Part of a small language model's weights: 6 heads of 64, rotary positions.
Each number is 128 + 32 x the weight over the matrix's rms, rounded and kept within 0 to 255. Layers, rows and columns count from 0.

# layer 4 MLP gate, 1024x384, rms 0.209, rows 418-441, columns 192-287
[[179 148 125 115 118 105 139 111 146 131 109 149 103 162 117 175 134 113 128 124 121 101 168 133 116 117 121 130 138 140  84  81 171 118 143 157 127 159 157 155 160 126 132 134 133 126  94 132 125  99 149 121 147 114  97 109  88 120 101 192 163 143 113 155 176  89 165 115 113 110 171 159  60  96 114 126 161 225 142 128 144 137  89 133 137 124 159 115 158 158 119 133  59  73 182 159]
 [ 99 124 150 108 114 105 133  77  88 190 131 110 181  96  90 109 182 121 104 183 151 146 169 115 156 135 183 130 131  69 168  93  97 111 183 165 162 100 131  99 169 131 122 126 169 149  75 167  73 134 166 117 132 155 136  94 185  60 192  92 166 106 150 112  52 137 139  59 148 207 103 125 108 128 195 148  60 121 157 144 115 156 124 136  61  72 165 128  72 163 184 119 100 146 123 165]
 [110 162  72 137  70 159  21 131 111 111 129 100 162  99  76 127 193 104 190 149 181 154 153 147 166 139 116 104 137 124 100 142 135 119 149 183 164  95 190 142 120 115 102  99 137 103  94  56 183 140 216 141 135 119 138 112 131  89 134  80  37 149 103 129 112 185 123  93 123 110 140 161 136 123 121 101 145 190 125  82 112 108 196 112 128  89  97 192 111 168 158 185  88 122 136 128]
 [139 136 154 123 143 147 117 175 121 146 172  96 116 117 152 152  81 128 136  74 122 112 147  98 107  85  65 109 111 146 133  97 112 110 169 132 159 112 141 154 135 172 146 166 122 158 121 130 137 133 141 149 193 149 100 100 114 150 107 153 113 102 130 124 129  89  81 191 108 121 111 110 120 125 136 157 110 140 134 144 155 144 124 149 155 135 146  88 127 127 129 101 121 145 138 113]
 [134 118 141 132 120 130 128 145 129 115 149 154 152 180 119 134 128 117 114 146 119 145  76 132 198 137 177 138 136 166 124 135 126 116 159 145 145 109 100 159 100 102 131 148  96  97 141 135  61 142 145 142 102  85 137 148 138 112 137  89  96 112 145 170 143 143 118 187 120 174 154 128 159 165 181 174 132 142 178 153 100 109 161 119  88  62 151 120 120 102 150  87 104 106 181 125]
 [ 90 153 176  62 146  67 126 158 163 180 128  65 141  94 135 121 128 155 132 114 167  79 142 153 135  91  76 145 105 155 124 120 177 207 121 130 115 112 109 136 141 165 120 105  70 125 161  74 142 156 155 133  60 154 139 120  36  39 161  86  83  90 126 210  86 131  90 178 119  78  84 130 170 111 114 176  93 138 127 165 126 106  42 166 102 134 124  82  77 154 106 144 115 140 166 160]
 [ 96 143 112 174 102  67 126 122 139  90 132 140  98 122 102 107 212 110 123 196 158 192 143  82 167  79 168 118 119 138  92 109 116 123 107 147 206 149  58 149 138  99 131 198 191 179 147 141 108 116 164  92 120 153 172 166 151 122 173 129 103 171 138 197 111 127 148 178 149 128 143 148 167 122 188 149 109  61 134 203  89  50 175  65 127 148  82 162 119  74 132  74  79  63 148  68]
 [129 143 136 159  53 178 114 107 161 112 138 118 155 154 154  80 132  99 155 115 127 151 166 119 128 156 151 169  93 142 135 150 192 172 118 139 129 181  79 117 126  85 137 100 126 125 144 159  99 122 111 134 120 163 156 152 112 130 153  81 129 160  84  92 154 158 185  95 141 130  97 108 116 135 116 116 178 135 138 147 142 130 117 169 152 116 144 186 136 145 145 117 175 119 108 108]
 [158 131 170  98  75  89 139 139 108  73 102  85 150 130 138 125 117 175 127 134 181  65 149 131 149 124  77 166 158  89  77 134 157 146  63  74 130 126 131 168 120 103 160 119  94 139 120 141  96 173 152 115 127 100 126  98 119 132 113 129  77 137 204 180  67 140 129  73  68  76 113 172 161  81 163  90 150 151 112  98  93 114 105 145 126 120 110 206  45 143 175 170 209 187 156 114]
 [126 144 137 133 104 164 117  91 114  93 193 129  98  98 138 157 153 117 166  79 130 137 201  94  46 162 146 124  73 146 150 169  98 135 126 174  50  81  84 172  96 167  79 165 148 107 174 181 106 204  98 107 194  91 106 161 122 148 169 117 160 124 124 125 188 110 145 165 103 136 136 152 156 154  97 199 188  75  77 116  64 158 124 230 160  60 103 132 191 130 147 174 107 129  72 111]
 [144 152 149 121 120 126 110 134 152 155  73 143 152 131 110 100 135 129 176 119 140 102 135 117 129  99 158 132 136 139 117 148 102 119 149 113 154 123 108 135 172 119 158 139 112 140 113 140 155 151 129 133 100 136 171 173 124 110 127 157 194 106  85 138 134 140 137 139 133 125 161  90 137 158 143 150 126 165 152 151 122 121  98 130 160 125 120 188 142 153 110 128 151 105 124 140]
 [141 105  71 133 109  98 100 118 150 108  45 164 108 142 137 152 135 101 100 159 101 164 117 133 127 109 127 217 197 172 174 100 151 103 156 182 160 112 146  71  97  78 152 131 216 127 164 161 112 173 156  80 107  75 117 124 131  97 140 157 120 149  66 160 102  85 142  99 108 166 171 139 108 161 194 153  86 124 143 154 140 143 194 140 141 148  86 109 147 118 129 115 146 178 131 145]
 [108 153 132 132 133 121 100 182 131 114  82 180 116 165 125 112 136 164 162 161 126 106 128 139 170  98 167 125 156 164 105 131 118 140 116 169 143 140 183 139 189 120 136 113 147 138  91 129 153 124 134 149 128 112 143 134  92 123 144 108 136  87 103 145 141 151  93 133 115 146 137 136 140 108 116 138 121 117 131 158 107 126 150 119 150 142 154 131 148 128 181 159 108  95 120 133]
 [109 125 120 127 120 133 130 130 109 129 136 119 147 118 135 173 140 136 163 142 114 133 147 117 141 109 103 127 123 170 150 130 165 120 163 129 136 103 110 105 143 108 133 129 147 132 106 123  99 123 108 109 118 118 120 108 138 123  99 125 142 111 130 148 135 111 128 139 151 148 139 168 147 140 127 130 123 129 148  96 116 179 124 139 137 136 155 135 149 161 120 128 143  96 146 135]
 [104 119 128 125 141 197 120 135 140  46 181 111 193  81 149 110  77 135 111 186  67 153  97 226  96  68 131  86 100 114 136 165 157  59 133 172  71 166 119 123 116 119  86 137 133 123 131 205  46 179 102 135  78 112 178 188 189  83  72 130 180 223 124  79 116 108 150 157 139  96 131 179 128 188  90 143 153  91 187 108 157 172  85 133 114 153  89  95 153 130  70 175 116 143 137  75]
 [181 180 114 115 100 120 137  88  96 153 126  67 176 175 106 165 147 145 153 101 135 174 130  76 130  80  96  51 122  82 102 134 122 155  71 100 141 140 161 112 122  83 141  15 185 109  99 171 121 136 134 176 109 140 114 145 149 120 141 110 130 119 163  81 155 140  98 182 188 114 141  71 138 109  91 132 138 112 132  68  96 123 135  85 135 104 158 168 138 125 137  58 118 119  85 121]
 [140 138 125 159  94  64 170 180 149  91 123 133 128  79 130 193 138 127 104 129 143 156 180 169 141 118 137  55 161 102  89 117 132 112 148 117 127 123 103 110 140 124 146 105 154 174 131 177 158 125 122 117  83  95 151 147 126 115 125 133 148  93 135 166 107 132  31 136 150 161 152 135 178 131  59 144 119 199 142 171 120 102  87 141 158 123 141 100 153 110 100 110 119 168  98  52]
 [ 71 144 166 118 143 168 155  92 174 140 124 181 176  66 138 173 133 133  82 161 171 174 100  90  94 147 103 128 127 110  99 123 112  67  93 174 127 155  78 197  42 169 137 214 143 114  71 116 121 150 127 134 121 108 101 163 170 115 120 130 148 139 103 117 161  88 191 131  72 166 107  46 118 119  85 145 112 164 104 143 107 114 141  94 155 141 173 133 116 146  74 135 155 192 119 132]
 [ 93 184 115 166 132 132 172 106 100 104 153 126 152 152 201 127  78  51 106 135 143 152 170 170  88  89 110 103 182 136  94 103 165 175 132 140  96 112 159 142 167 139 168 150 154  94 128 203 163 152  80 153 117 164 154 121 151 138 109 104 175 134  97 146 103  80  96 133 117 127  90 127 107 122 137  97 119 113 118 182 118 146 154 112 100  91 157 142 125 115 217 106  93  93 172 104]
 [ 89 114 136 156 130 133 156 167 179 106  98 161 136 129 162 167 168 122 128 107 178 133  84 144 143 100  63 124 168  96  81 132 136 131 140 148 171 116  93  69  60 107 117  69  93 141 151 199 154 160 150  41 110 168 111 157 149 104 108  92 128 149  88 186 143 136 188  59 138 112 174 108 100 174 157 125 131 146 152 163 126  71 112 101 119 147 172 140 128  97 123 132 111 108 145 138]
 [133 213 141 204  84  85 100  89  60  96 136 136 135 139 103  64 115  87  71 101 117 160  97 111 128 120 113 116 108 113 101 136  96 125 147  79  81  90  31 139 107 118  92 115 155 101  80 113 129  77 133 127 109 174 115 127  89  75  97 150 108 138 186 105 172 142 101  82 195 163 122  91 129 123 168 101  99 109 178  94 138 132  93 111 123 177 151 146  87 153  49 177 139 121  94 115]
 [171 194 104 130 155 103 138 111  23 127 177  94 112  78 157 128 111  93 115 128 168  90 153 155 127 110 126 128  72 178 128  89 117 127  91 178 132  77  82 126 144  82  73 118 112 129  90 148 101 153 168 137  42 155 153 111 177 189 187 183 119 140 157 118 109  82 153 125 126 118  68 187  98 185 145  98  58 157 147 189 156 132 155 149  64 191 125 140 117 136 164 116 120 153 135 144]
 [108 100 132 119 165 131  98 125 114 140 106 125 114 134 157 115  31 107 180  99 119  94 131 130 123 140 126 150 143 136 165 119 124 121 152 140 145 131 145 135 133 132 121  88 166 187  78 154 142  87 153 121  92  77 137 134  79 139 135  90 176 116 175 132  99 139 133 146 155 128 119 131 184 124 126  68 108 121 118 155 111 140 100 137 144  90 149 128 143 130 156 116 139 132 115 154]
 [ 65 152 159 145 182 203 120 113 132 194 184 111 129  78 156 122 173  97 134 143 129 161  29 108 149 131 107 141  96 111 132 155 116 122 138 111  59 124 172 142 121 112 120 108 199  93 171 198 142 147 126 116  82 128 102 146 137 118 238 142 167 111 117  86  57  55 154 152 236 164 199 190 112 141 169  65 235  74 194 182 112 181 180 136 165 101 148  47 139  84  97  67 173 112 157 171]]
# layer 4 MLP up, 1024x384, rms 0.199, rows 418-441, columns 192-287
[[151 139  56 117  98 151 134 100 140 143 148 103 168  84 173 127  90 193 164 100 118 125 113  96  57 173 142 130 130 148 110 108 137 127 115 110 119 115 119 109 103 110 136 158 109 113  90 135  89 132 117 188 180 156 114 147 136 128 109 143 126 153 112 115 101 112  70 122  77 159 194 165 114 136 114 134 127 132 133 126 126 128 144 136 129  96 124  91 136  80 103 103 116 114 132 141]
 [ 99 205 122 112 125 155 127 157  98 131 183 145 112 135 163 131 197 126 149 160 117 108  74 203 119  84 149 122 114 146  74 170 126 139 121 148  68  82  82 111 131 188 105 143 124 125 228 178 107 149  72 161 110 165 120  91 100 166  64 216 105 174 162 115 145 145 192 115 153 140  80 141  79 109 150  80  87 143  50 128 149 102 159 105 157 144  76 112 173 155 140 102 110 114 127  81]
 [170 130 110 133 128 221 175 117 142 129 119 104  75 106 147  90 116 111  49 110  58 140  90 109 155 151 150  66 139  86 147 186 118 113  41 103 168 119 112 120 135 146  93 133 131 158 124 171  99 106 156 131 239 129 110 122  93 121 133 237 105  87 143 124 116 146 107 140 123 153 152 156  72 129 117 101 112  62 171  96 112  51 118 155 122 212 154  91 166 153 141  73 162 151 115  87]
 [122 111 127 125 106 182 110 103 131 129 106 101 132 131 127 104 107 134 126 112 139 127 161  94  79 149  87 137 129 151 111 151 193 132  93 174 123 169 122  95 126 158 166 121 156 117  93 107  73 149 130 132  97 148 129 142 155 108  90 152  82 143 183 124 147  97 142 131 103 120 108 139 135 160 146 136 140 154 150 149  98 165  97 138 138  60 152 122 108 169 141 104  93 146 146 131]
 [106 133 115 122 142 126 141 125 136 116  85 157  87 121 144 104 107 105 158 144 119 133 106  52 120  94 167 181  76 100  62 128  56 165 130 107 118  94 136 117 154 175 116 151  94 108 107 160 128  96  88 152 124  93 132 123 160 155 119 143 166 103  71 157  91 108 108 143 125 133 115 119 146 146 127 153  76  86 163  89 107  55  84 153 100 132  76 126 154 111 118 165 120 118 162 178]
 [166 182 121 105 105 116 139 119 128  54 173 141 178 225 149 132  63 160 135 119 155 129  76 142 112 145 173  91 156 112 126 143 152 107 153  71  86 135 169 114 136  63 157 119 100 158 116  62 104 169 149 155 187 146 142 131  55 125 120 164 134 106 115 123 127  74 177 111 146 187 119 127  74 130 152 124 108 141  22 111 136 141 126 143  79 122 120 147 122 151 149 101 135 184  99 123]
 [161 141 111 128  97 166  73 164 103 214 111 168 121 129 120 137 154 126 146  92 142 122 203 143 111 119 119 159  66  71 121  88 152 113 119 160 123 146  58 113 113  91 184 162 144 150 106 153 134 146 137  93 159 173  98 144  88  90 109 164 170 173  51 148 173 154 187 191 127 132  94 111 158 147 177  85  73 124 128  77  98  73 190 109 162 195  87 125 152  92 106 115 128 157 198 136]
 [123 156 118  99  72 129  83 124 119 164 114  85 131 105 134 122 122 115 125 135 130 109 123 111 119 102 122  93 112 184 176 158 104 149 144 159 146 135 170 160 113 161  95 145  67 103  92 120 172 135 109 104 144 191 140  83  88 111 118 134 116 143 154  85 152  97  87  86 159 149 141 139 130 132 154 113  71 142 147  64 135 115  73 153 121 129 111 169  77 137 109 119 173 112 153 152]
 [141 116 172 172  43 115 165 112  53 108  79 109 138 157 112 125  99 102 161 103 134 120 152 142 113 125  80 136 149 159 172 173  93 139 145  79  98 113 155 144 145 126  81  42 107 143 111 113  88  88 161 165  80  97 164  85 110 124 170 117  73 132 187 111 135 141 107 132 120  99 210 136 130 140 115 132 139 146 161  81 110 105 134 186 117  93  98 110 150 168  97 118 205  96 164 109]
 [ 92 171 137  85 105  61  47 160  98 137 174 152  56 123  92 165  99  92 104 155 174  83  80 151 141  85 125 138 150 102  34 108 176 204 219 202  79 183 156 129 103 162  85  69 217 156 203 158 153 136  75 150 165 208  81 135 145 103  96 174  89 114 211  70 134 176 169 155 125 170 116 231  87 150 145 152 111  91  99 139 104 150  79 106 116 105 116  51 110 175  94 150 161 162 194 114]
 [122 136 151  97 119 106 118 149 142 124 130 136 146 149 125 107 147 141 191 133 135 109 161 111 163  91 170 130 144 126  87  88  96 118 148 123 167 105 160 106 127 127 145 124 104 121 132 163 152 171 108 137 118 104 105 171 149 135 102 104 130  84 131 155 161 158 143 172 126 158 170 143 121 132 129 130 112 159 104 152  97  73 114 147 149 104 116 126 103 104 111 126 135 111 114 135]
 [129 128 103 135 114 145 146 138 114 100 124 115 154 113 145 109 166 120  92 118  91 107 159  66 119 160  95 162  91  99  96  93 173 125 185 136 182  88 200 107 150 111 143 162 136 112 153 118 138 119 150 134 130 155  97 139 136 143 161 125 103 127 117 160 170  66 140 105  72 131 116 101 140 101 106  36 146 108 168 119 123 148 142 132 122 153  91 107 165 149 111 137 177 133 143 161]
 [139 168 155 111 106 116 121 180 154 118  88 172 105 148 101 139 112 115 196 123 175 130  83 155 113 106 161  97 139  99 127 140 151 118 146 155  81 160 165  87 142 138 131 129 152 147 103  91 139 112 102  80 149 133 166 134 123 102 162 116 157  73  66 147 142  95 123 119 119  87 161 116 112 120 121 132 111 149 132 106 142 141 121  86 150 147 119 114 167 169 133 172 122 149 108 108]
 [148 119 114 107 116 130 137 142 166 134 123 111 115 108 125 126 150 128 117 126 136 142 120  99 106 133 154 115 152  91 125 105 105 123 140 133 150 174 130 147 156 180 133 124 109 131 157 148 153  88 123 153 138 135 115 156 133 124 138 114 133 157 130 118  99 160 135 114  96 135 149 136 131  82 138 100 146 111 121 116 141 115 124 133 149 121 133 123 110 126 150 149 130 102 120 141]
 [ 64 138 129 127 111  72 111 133 186  93  99 107 102 146 185 107 183  90 158  95 113 111 147 136 111 205 105 137 128 165 218 103 131 128  97 158 157 116 132 166 179 145 157 140  97 113  93  94 189 179 162  65 104 152 164  99  70 132  83  91 115  93 145 203  94 136 145 124  58 150 151 110  95 103 139 157 164 110  98 147  72  85 217 143 140  80 137 116 140 131  65 160 149 113 142 102]
 [ 69 162 161 150 131 131  71 122  87 158  93 171  75  93 123 114 100 184 161 156  21 152  58 159 102 134 117 178 123 130  85 161 166  89 149  92 125 151 165 104 145  91 149 118 113 155 158 118  65 112 166 102 119 107 156 135 122 113 149  74  85 153 141 169 141 118 129 133 124  91  79 173 121 164 118 139 129 166  84 108 143  66 133 103 117  92 101  95 103 108 139 167 174 152 137 178]
 [115 195 124 101 144 132  88 108 133 163  94 150 136 151 124 174 162 139  72 169 171 141  97  81 172  93 174 110 121  74  79 186 164 100 133 107 104  95 166 100 134 110 111 123 173 136 103 161 112  85  92  84 139 150 129 139 123 102 153 104 146 186 173 138 114 158 163 102 128 118 183 149 159  98 181 127 136 145 119  98 144 143 100 126 145 141  87 114 155 112 138 134 119 113 143  63]
 [ 91 107  99 121 142 161 153 105 100 136 129 113 149 201 203 112  72 129 129 105 170 150 149 158 154 125 134 143 111 159 121  98 115 131  97 208 187  94 145 135 174 145 121  69  95  98  82  88 139 156 165 119 102  99 143  93  97 127  85 106 187  98 116 108  77 105 165 131  86 141  76  79 172 114 172 142 176 133 136  90 132 112 150 204 131 119 104 116 142  77 152 124 154 155 145 115]
 [177  94 174 165 116 103 119 115 147 148 127 167  95 188 152 108 161 150 175 153 118 100  62 111  90 127  83 118  76 194 171 115 140 158  75 165 185 148 153 183 144 104 144 135 109 127 100  95 154 179 111 127  88 135 183 153  75  90  55 202 123 137 168 109 158 118 145 185 148 114 110 119 130 138 114 132 172 100  65 163 139 144  93  85 129 119 157 142 149 150 163  98 131 124 114 132]
 [124 124 150  68  65 131 115 177 146 136 167 120 188  90 168 134 118 176 186 105 169  99  65 130 106 109  94 150 138 177 125 103 140  62 113 124 155 152  94 179 142 118 149 157  83 166 119 114 119 138 132 100 202  85  97 131 107  83 138 146 178 132 145  72  74 173  82  71 162 166 148  78  73  80 138  91 108  74  74  96 144 174 137 114 120 137 127  90 112  82 157  82 112 163  99  94]
 [157  99  99 140 209 216 148  99  52 155  72 162 187 106  71 151 154 188 130 161 137  98 135 187 111 162  95 147 115 134 100 155 129 108 170 153 177 178  77 147 114 108  98 101 117 129 126  29 121  99  69 184 149 147  89 143 128 144 133 142 147 103  81 203 170 109 116  88 119 138 141 151 115 151 113  91  61  80 176 119 106 131 171 144 117 209 136 106 108 134 126 183  92  94 132 125]
 [133  59 114  87 158 140  67  97 110  79 203 125 147 111  74 184 148 144 149 138 107 157  74 137 106 157 111 172 101  92 164 161 165 142  74  94  99 111 148 104 143 173 183  89 170  94  59  75 184 145 119  53 148 148  58 231  67 115 134  98 146 130 207  42 141 105  95  73  66 111  76 150 111  95 136  72 100  18 111 120 102 150 166 173 113  71  68 202 121  93 140 206  96 116  87 195]
 [131 142 106 149 101  95 153 157 137 129 134 110 119 122  86 156 173 108 103  94 113  80 166 138 126 146 169 132 106  74  91 142 168 100 119  87 130 160 126 146 113 177 129 107 134 123 119 106 121 156  87  89 146 148 156  91  62  81 112  94 141 114 120 138 123 146 120 111  98  90 111  74 161  89 140 129 146 110  83 131  91 111 102 131 138 119 119 136 148 146 106 128 127 137 122 109]
 [104 168 140 107 140 152 145 110 103 152 136 101  58 101 150 103 108 129  85 131 132 160 121 164 181 123 187 125  99 109 104 163  90 131 169 128 103 111 155  92  71 197 158 220  94 101 149 150 122 133 126 136 118 149 114  78  94 115 119  99 109 139 169 120 122 117 150 101 107 130 165 153 163 119 142 173 115 122 149  97 128 119 189 164  84  70 165 136 181 137  85 120  59 149 103 106]]
# layer 4 MLP down (transposed), 1024x384, rms 0.221, rows 418-441, columns 192-287
[[143 155  73 108 161 136 145 136  84 155 156  90  90 161 142  84 107 120 134  97 155 112 122 136 154 118 106  92 118  89 142 161 159 171 149  75  99 109 116 121 162 120 109 143 200 154 139 137 106 152 117 124 126 127 149 171 153  93 149  94  98 120 161 143 133 149  81  85 157 125 131 172 146 139 152 179 196  89 136 125 168 128 182 126 123 194 110 107 151 112 153 160  86  86 172 112]
 [155 139 153 161 177 137 135 120 106 166 110 106 110 104 155 100 150  51 156  81 148 136 134 141 182 162 162  98 115 172  90 120 163 137  81 166 130  22  46 144 109 144 125 218 122  73  87 161 141 142 106 118 104 101 106 123 141 172  94 156  96 146 139  63 108 135 155  81  83 159 132 223 172 123 130  96 172 229 201 123 115  91 131 149 156 147 132 129  97 128 153 110 160 160 119 153]
 [146  77  99 105  78 127 125 145 172 158 159 127  88 151 130 140  84 128 117 151  71 219 159 130 207 137 131 120 130 165 101 115 166 143 131 162  74 143  85 119  82 132 170 151 142 141 177  88 125 151 166 129 114 130 170 135 115 125 119 131 108 103 150 173 165 123 116 184 111  73 159  67  69 152 117 161  71 147 153 122 182 168  74 153 141 186 116 147 113  94 142  75 194 197 124  95]
 [168 141  96 128 142 153 130 189  90 130 132 147 139 114 144 134 120  95  75 110 118 155 128 196 183 144 143 148 131 137 135 117 142 165 167 108 130 223 109 133 105 139 103 122 154 104 151 115 111 143 142 164 109 116 216 113 138 192 120 129 127 107 158 159 170 135 127 124 148 106  98 135 164  97 124 115 157 112 153  89 119 160 125 138 162 158 134 144 144 146 135 139 157 121 118 142]
 [163 145 119 136 104 183 144  77 117 140 161 156 128 127 113 115 154 137 123 118 103 189 138 155 168  95 174 152 120 150 151 165  96  91 146 114  93 113 213 144 171 118 128 148 164 117 143 107 170 161 123  73 196 125 122 129 147  95 129 113 144  81 101 158 121 184 145 141 183  83 145 124 141 116 120 111 146 112 146 108 106 168 162 129 122 159 116 127  84  99 210 125 184 135 138 125]
 [156 127 110 201 154 127 126 113  73 131 130 125 133 142 169 129 116 101 129  53 150 171  92 108 139 141 108  61 156 137 156 147 111 126 125 122 169 114 143 109  97 161 105 141 106 106  91  91 127 176 174 152 180 144 104 114 149 160  45 175 177  88 117 103 135 172 124 166 147 136 150 168 161 121 215  59 152 140  99 166 142 152  57 203 107  88  94 182  96 119 162  96 150 118 132 111]
 [147 123  72 172 162 194 143 142 124 147  87 138 126 144 145 101 210 141 135  95 255  80 176 185  67  84 140 104  96 118 140 168 153 194 152 141  81 130 123 185 105  93 136 129 142  71 107 155 133 159  99 104  89 149 151  89   5 144 153 146 154 149  84 208 145  85  83 195 132 173  57 154 166 170 136 121 100 184 129  79 145 133 131 131 138 115 106 143 145 130 137 158  95 150 192 142]
 [111  72 153 154 127  84 165 112 138  67 120  94 179 146 102 124 134 173 124 156 131 141 167  95 108 104 134 105 134 154 182 108 152 101 135 131 188 119 163 168 164 139 154 118 160 118 143  86 163 149 115  98 129  75 127 154 141 106 113 145 121 126 133 115 166 162 133 126 128 138 129 180 125 134 115 142 114  88 145 136 116 104  96 107 113 119 150 126 168  85 163 113 162 106 101 144]
 [123 157 184  92 155 108 115 137 159 123 105 111 116 115 119  94 107 161 159 141 173 152  96 137 184 131 158 145 128 133 103 131 163 121 102 138 187 173 131  58 147 118 148 162 119 116  96 120 110 136 105 130 126 167  61 133 123  98 123  99 158 139 137 140  93  99 143 134 156 131 105 118  62 112 133 166 129 133 119 138 131 134 123 144 144  98 171 113 113 112 109 124  96 111 131 128]
 [120 106 123  88  58 196 139 194 178 148  88  96 100 218  49  80 117 143 133 120 157 150 126  85  78 172 134 128 171  94 185  86 172  96 210 141 151 109 135 140 161 111 124 150 127 152 108  98  99  54  90 178 112 156 132  38  94  51 138 211 133 186 152 154 161 129 169 104 186 151  97  97 190 138 144 183 102  88 125 175  79 128 131 123 128 156 111 121 125 173 124 148 106 149 152 147]
 [138 121 115 114  97  99 124 155 120 178 135 126 131 147 139 153  87  98 132  96 155 127 109 125 107 110 164 118 130 125 121 121 101 103 120 161 191 155 159 133 137  92 170 142 139 105 162 116 185 113 116 148 140 128 170 124 115  95 133 177 126 132 126 163 108 139 125 114 111 113 128 129 131 146 113 110 149 159 157 193 112 119 121 118 110 125 158 125 144 110 117 123 132 127 102 150]
 [125 131 124 140  80 133 141 128 146 162 165 148  96 162 172 119  94 122  93 110 121 174 173 125 159 154  92 130  93 120 136  32 101 181 164 108 134  69 162  80 173 202 166 134  87 163 121  66 148  93  78 171 151 156 193  94 149 119 116 125 152 140  90 163 148 109 116 102 146 105 140 106 131 151 182 110 110 113 180 108 136 163 120 155 171  86 124  97 102  62 150 117 124 173 176 116]
 [110  88 102 110 112 170 137  99 157 119 124 110 105  80 126 114 156 113 114 103 131 171 113  93 140 104 166 109 112 119 166 134 170 133 132 132 101 163 170 151 138 103 165 156 139  98 171 151 109 163 132 140 111 110 115 142 121 129  96 161 131 104 123 147  80 114 148  95 135 147 112 152 139 145 129 159 113 111 136 133 129 122 134 153 117 141 142 123 118 110 142 130 160 155 146 148]
 [102 105 122 141 165 149 110 100 147 150 174 117 147 129 130 101 158 112 111 141 115 163 131 137 106 118 124 128 131 136 134 110 113 151 103 116 147 156  94 135  84 148 147 114 115 108 161 120 145 155 118 130 131 152 120 132 185 110  93 118 137 104 147 121  98 164 131 116 124  84 163 142 145 141  85 109 121 162 120 148 143  91 159 133 116 129 107  90 142 166 100 147 130 118 127 104]
 [ 73 135  94 147  97 127 171 156 171 184  82 109 161 152 140 176 155 145 133 111  86 167 141 138 124  70 110  88 125  61 132 166 135 110 114 121 134 156 135 112 111 143 174 103 137 184 104 125 143 113 162  80  82 113 107 127 123 168 171 118 130 151  87  71  86 166  93 161 165  49 120 178  98 159  74 105 110 119 135 152  87 151  87 178  48  47  71 141  95  53 132  72  81 110  76 135]
 [119  96 123  79 131 101 107  89 167 129 159 112 158 114 143  98 163 138 160 103 101  42 175 180 189 107 127 205 119 131 121 146  65  68 150 101 114 159 149 111 132 134 128 132  98 122 136 144 128 104 122 112  86 182 140 106 169  74  90 103  99 136 173 119 200 113 122 122  77  79 105 170 102 144 100 131 140 159 132 148 128 193 111 132 154 145 107 143 123 111 109 152 187 119 142 105]
 [162 137 124 160 124  56 181 163 106 147  46 157 185 130 134 182 107 103  70  98 130 128 164 145 104  99 121 142 114 153 109 123 186 160 129 167 164 132 140  98 154 135 134 102  92 154 132 151 154 125 114 109 117 143 185 141 163 146 118 177 123  76 150 155 139 111  99  93 132 129 111 137 146 144 127 112  83 123 157 124 107 134 113 125 189  99 174  66 145  90  97 152 157 172 151 158]
 [ 50 125 159 107 158 174 101 177 133 115 135 131  97 152 132 178 107 140 123  55  99 163  93 117 181 144  73  97 113  86  92  37 139 121 100  94 152 151 135 125 122 172 116 182 209 137 108 114  68 121 204 155 143 138 182 108 122 117  82 116 112  93  59 105 112 134 161 174 131 125  93  43 131 116  96 136 190 133 128 115 145 114 144 190 131 106 169  60  98 120 128 108 150 118 138 151]
 [ 58  91 121 137 108 139 166 233 175 144 165 141  99  98 122 107 130 131  90 115 135 118 139 106 169 119  99 122 111 133 102 124 114  96 173  89  80 129 117 157 108 150 100  78 164 122 105 153 134 118 154  73 145  72 131  92  64  54 101 115 149 166 156 118 148 156 130 149  73 144 124 120 196 125 124 189 164  55 133  80  88 130 103 151 121 122  94 166 126 113 132 161  77 131 123 101]
 [ 74 147 105 120 180 165 118 147 132  51 134 157 127  78 120 175 166  99 142 127 137 145 114 170  90  88  95 108 131 137 146 104 196 124  77  99 127 147  88 159  98 122 154 116 131  90 142 129 114 171 120 133  74 154  88 169 122  92  91  88  95 136  76 173 113  72 200 138 109 107 159 131 110 148 150 133 131 140 116 149 135 152 137 134 116 109 153  79 149 121  72  91 143 103 151 132]
 [131  65 172 118  99 132 114 157 104  94  94 128 119  84  81  86 172 137 146 163 109 154 124  75 129 135 156  74 175 110 187 182 130  99  96  80 125 117  56 157 109 107 132 102 205 118 148 102  94  53 130  89 190 132 149 133  63 100  80  75 158 151 107  54  80 117 101 114 155 132 120 125 186 142  69 155  50 101 153 156 113 109  90  68 103 174 208 132 143 119 159 194  90  78 161 156]
 [131 155 118 106 110 200  92 131  75  78 130 152 125 103 111 149 138 116 179 140 171 162 157  83  84  77 153 181 116 131 197 120  95 120 100 121 152 137 106  98  97 175 143  76 179 146 193 139 120 162 121 134 189 104 162 118  99 109  81 117  89 150 166  99 152 161 157 178 118 135 120 164 156 184  71  78 143 176  99  78 181 111 160 129 172 154 142 141  82 100 100 130  85 148 123 157]
 [129 110 166 112 121 107 149 143 142 152 134 120 134 145  91 200 119 155 174  89 142 145 147 101 186  96 176 132 144 145  78  84 138 134 115 105 134 147 141 135 121 184 139 115 104  85 149 146 172 133  80 113 126 155 107 141 109 115 193 156 140 137 117 151 160 125 127 101 146  93  88 125 193 128 120 158 153 165  83 121  93 105 214 119  86 131 172 112 105 142 162 154 186 134 135 167]
 [104 165 154 116  77 122 166 121 103 200 156 112  68 122 131  81 136 160  98 132 171  94  72 168 158 121 131 135 133 170 117  94 105 171  76 124 133 115  98  79 139 198 203 151 158 210  98 154 150 115 158 112 125  89 116 120 177  87 161 128 133  89 155  56 129 110 154 114 100 158 135 141 194 131 109 178 153 144 138  81 194  55  88 153 130  80 159 122 118 199 116 193  68 162 141 104]]